config = dict(
    qk_norm=True,
    attn_scale=0.186,
    parallel_block=False,
    init='normal',
    init_std_up=0.088,
    optimizer='soap_variant',
    warmup_steps=85,
    decay_fraction=1.0,
    final_lr_fraction=0.1,
    dataset='wikipedia_en',
)
Each number is 128 + 32 x the weight over the matrix's rms, rounded and kept within 0 to 255. Layers, rows and columns count from 0. Numbers have three digits each.

# layer 7 attention value, 64x64, rms 0.0612, rows 0-63, columns 0-63
147098092155119158117190110126131144117065141120133099139231158043069111122140165101168191130031124138130059117083083126136112115123184087141133131149179176149205103129079115091183169106121098
054090154148206093087206134143158105148138173135061155162175108133128119167170110099076181161098094138176147168094115209105166056099196087087116146126111080175128091144162144082135137100159155
115117184153122065144142148083072086163109151161151079142148124167112125121172219101180117130122086144205151167129125143128034117093132165149127121108147153155170220111187135117175068113156102
106092139078101146110144111169198156145171172130153130141116175108132153219089142087167167173141075129145114038096164144099164146110144149134131050126087103140116169083159115154084161127083078
163171098196152142131177097129102102102124087187063218012012109157172118152099121073119155116139112130137086115110150153115114108093184131167150095119126130133109202095148127127167091050201133
102168129081154093117086087132142170072080144193121182109111191134096163102160060091211110057104054095137168089111082184161120145145105083108116061186090140072134112146196130159096080152108082
147155111085182132137069099235112123097192127166159137130103102187158018156148148106160127242087082147088097198112158109236127126104148092107087068091102108221061151128095183107182117202087162
157088109137150085072108124131117188155103135127167170090199104128142072102164135063091130140141166194087126104160176146159152134169179117126173159171084228098163194177111093151097056174144092
124140137162115162119169066044119092083087165113083072190181190116103089155126190085189096120114222106207167133106129109127176106179143063116189085072159149083076084152168131146099104138179168
101098120095112182141182160162107168126150149131164111143145210151104094146125125179134186168165090144161199210198099198194096192099134107069135151086120131124136112084075097097137154150149078
061185130114065137210117162190174069128192211083094139154121144094120137152137190113124222100153128116089129147153160101163125198137114089185056150119155129162124104170116139158102071144142105
081149157072123141114114165124195155087160103099127161116159084129085123148095123119139090147122143126118158144102172089081072126050148037077126074082116146043153151119055104144198047157093184
136068130116060124125085119111108093178085144111117123122135132164124173091111192131089185136092176104146161096173221168121133125156151169156108117186140122073135128144174128163233174112153159
160094197107088141069110119153092128103147089085132163169174178166131119134141123094118163115075159108156185108123085093186098116061177129152116158221076109172114079155144107078057123029118124
096098136129177103160137130072057110182145114109095122091143222066138086098125194106105104100143073138107132083160150098084082116109214114071091108192167141115150159128196058144065202193157236
153109006215131137074179145165037138200116105124176140120112126108125131112195145121172161129199133150167107210123107048149080165155154077128135081161117090115152080088154169119135110116140167
050174165191067127110156086136100185128111231205221069118079152136171109101144141154122116095096052127098184088103124130098155104130222154161164163133088059119090086098132132171131052156053181
097049138103155048088190156130058112078137164140189065071091160153074106111109087091139062081118136081057064141145167109114134157166153136128102128123108126065121086136080129056131148167128117
072118216213107117155115128154139147127101121166135098110192158104173118113120130152120146149146153108128136130037182070191151099166086081102043128130056086147153098143158099131207078101190105
109117141135133114232148128124115143077118165118107105129123116105101160182177124143145104168145147184184155159133132103232114126117094136200147154161146097083101107068064059077134147108111168
132170159110137125073137067176099109174098180114135142100167135197086116155135148177093118130127121099163121069059207092191125131040097143148104130050101142122146102141100142141118134136184133
138181092118138101151083101100148102161159122104115075109145087228144132156110130039103142194159072122138158134103122172133138190161174123110120078164136146082196116120055117151112190057099104
076093140115148106148103095113092209126098098154106172203078132111074173107115216124135119106163154139100167182096113160154146085093117129034077066193131122168115173231040131186103157129129091
063164107180175122136142146149135181114073132117132175072117087127112120144113093136094219144126093048092143136153099098194151085233031120115141091137146159134060158093097113144069070097136134
203125086111197067162129099159122155079126072062201118079129111143100213156216171105102163161133084084131159116139110142135146141058146099081121140100119114137097053090146167128174159150143109
161150208099079128065112149137078115107087155077140134166127044040131058140112131099174159091154116110147171140145122135100183126174130137178132143083139106114180109104181159147074198152128136
202119126134157134177091187129072115137126203139101140072214145148103084123100121159086147084138147244120132145144094089150081109091116122099128116098130073128110160187108127147137182141098079
118152139089142110123122144068126174189196086121088067084099213105144147130145150102149144127079189142119114195132186141144136114135101168090181188128155117103069087127148182124130130081094088
184073158121127182172151102081200125102113121201102136129146109165095125143182162086130156143161050112141161133165197082138095116132132130131100153146148094128069154134099165139170155073153164
143129225097118152092161114111112102255089119128156168172099157177099180153096077120208179154150142150043142117097111152121167092112130175138088161180179108074074132135107139141105110169123111
113167132121120106087162067201128174109074151127151105090199117107148168107115170163130081215133187167140162145130121147067071171114063144133094166149113094099119106116127168044125167106188170
187161151108096129161185152093207121152115122102166077085093068136045159143157150160104138085082161158151205070172173155168207132197194129110147090172181079210135133142196127103150119163187104
116144106150193103146107153068115103106121159154115150127089117161144110109168110136130145136109172099132135127109138112094124102118166139126150144166144124130074120130114151117085133137127127
114129144100144142129122134152165118127132165106149125168135132168146100109075108153106098076096155114154171116139077124126142093147137147157136122075105100151103108118134113172101123128131132
127155178128151102132110103142137113155156110131153163147125138106105188144105115119079155164135098103113107114131151125131149110115145110124133083146151127115132134119061084161129117110150161
125141138147135106062122177146130121134115131122119156127086153122187123138105148074114132135161135104135154133096132143099126138142144145128135097147095139161153119173165123147150089145138125
120155098128141150097129105105102156106155149085138135137094102148112160187158144121118122100136151132152127100087132109154094123117142129137131135188126150132101077118099109188150137130141146
143147080107179112133103120116109147139116118085113129141148147108136129135102068155154136166106155153135112151142084119086103149126112105102120105170111150152118085164132104155134114134100096
165098144137077144132139111119138124176115114114139102136156150120147171132107135135156137132139147126144135124093139089144154109103080167104104104117137100139154123148119131152090135127142157
090135143169114153146138135125146100085088137151129144128135135105094136153126131140099130089138143114124102127123164059111135136157132127133130141128122123145154064122136094093173140147106115
135108096117190106101080106170180143131129173130141121156123095143105100151138104105126102118174087136135107094094155110146107144151117138109115086147095154062106125091129087183151115142133136
108148151115180118103130129081097103155132140135079148125110107130113168135143107149101125141100135113152129119133122096139155124163090149172116140146134148091131124140160108123110127167179122
116164141124150114138131113075100119107092134178136112128166113171151186155123123119095130108139086117146147091128128088106072106070139173179161123103153123112120190104144111173139137097119122
066135145098140134187146122092112062147146117127066126166098109147141140166120105164135100114121128160120160128122138154100131115116139108108170112130095153117107139112079121133122103130127136
153146152107119089123105122149127129120136128120153132117155098142141143160134071148128116115115130135121138165154153128159118140124148145116086089131091092099131151158104115160202109161129129
130148129114149161134130130127115129114093143116144080130102159155136118134116089070125115137114137127142146167139119146156139129142097134110103178144101132134077117158134155103163146089140078
096178137109100147113113121156117091116176178147127162135193155113116107156140160157152117140168097123160145124097173122149091143111142106130096084086117105163119116159114121114136086134123130
103091160141111143122106133081110168111150095123098131121103134095133104114157110124130115093116092116099136150165108109101162075116146171103122138140099166104124101097085177123134137174089147
123152092139105097152101200146106124169106168124162148118124151116130143157125199101134107144142154125122117123085165131199133142137152163140156120147182145090123143121187089119180118167124098
116122090150147132122116159106076142118103093164131156086129157123111102096128141138133134103133127123138109192137086108159086112092116117065131133142134140139158138131138141102125145118105108
160112132136135119116123141127075139107130164123103112136193100123135133145138136113128145141124148142120162138100101143104145133114134095085198146123150122106148088135139116125151117122138158
098071142111140118176140124138092123123135159179157135124126152154114124130115106183141113112163142122109182159155150131132134126133119116131134117124138136158084156154123110188119106151122135
123111177128136150113094134094116121110142126126133126145077119138138116149157092129162122178167193118109120177105141150108142126137117121098126153095195120138143123113157151069121121109112122
188090125120123124148087171093095135193151154112116092138149120108129154097155094138134115094137105129140118112114155146125126143106147123124119140127143174159097126144183106169137186128122086
072148169102126062083062161149150165150126118111179122099123104152118153116109173133110132130089120137106123113107154117142118130116112113140120120146155140165138078128135141110122135128097131
126151155147128122120113172094151169134119142137121138088136140118144138130137098122095199152162157118136151111128126126177111150120100126127097148100150136136096111114143081160142112126112107
114104140107113148094104144118131135150143112129143081121134143148102107095139078146148191156127122074123094152135103111116112132095085118136135153117149151111175124081071148166141130093134137
139143160156117134149112091125154111115121136176110120135132165141111121158115118130139088132123113147163101124114117152139129096093130142126093127140113161153150161128122104143182104108144084
114145135182143151064112114140073144174103136143121092125117157164138153134100138163098113097149156143149118097142157132115122101170131171079145142155104104107138102115117167121137114104096156
152136119164133126144107102128173118180126109124100131127124082128118134120129145140131191148157094149123127137087117113153149133160089159111186080132115119158092121150160129165196090124158118
112118150142112102113168150146130126137065100135138136187170159119076146141154126098145108092140148129119112099129127156139112079160118123123141105127141122110098113105126133138140083103105135
114153165136115115134118112173165133155143140141155123179095144174091157118164163129176141117142112142117137107144113144114156156109155132136093112163137128134137107118142099129133104154130095
194139115129116158133119149178148128180145104119139147094133092171127128113086104096111103157097128115141099132095085073149123143117129137142119123133158128166112122125113119104134136128122146
097117104108100154116126139127103128111063118098110106149164152117122119145103110109145129122135128138197122169150134168093104091118154164100117107135135119102142108129126156118117157176129138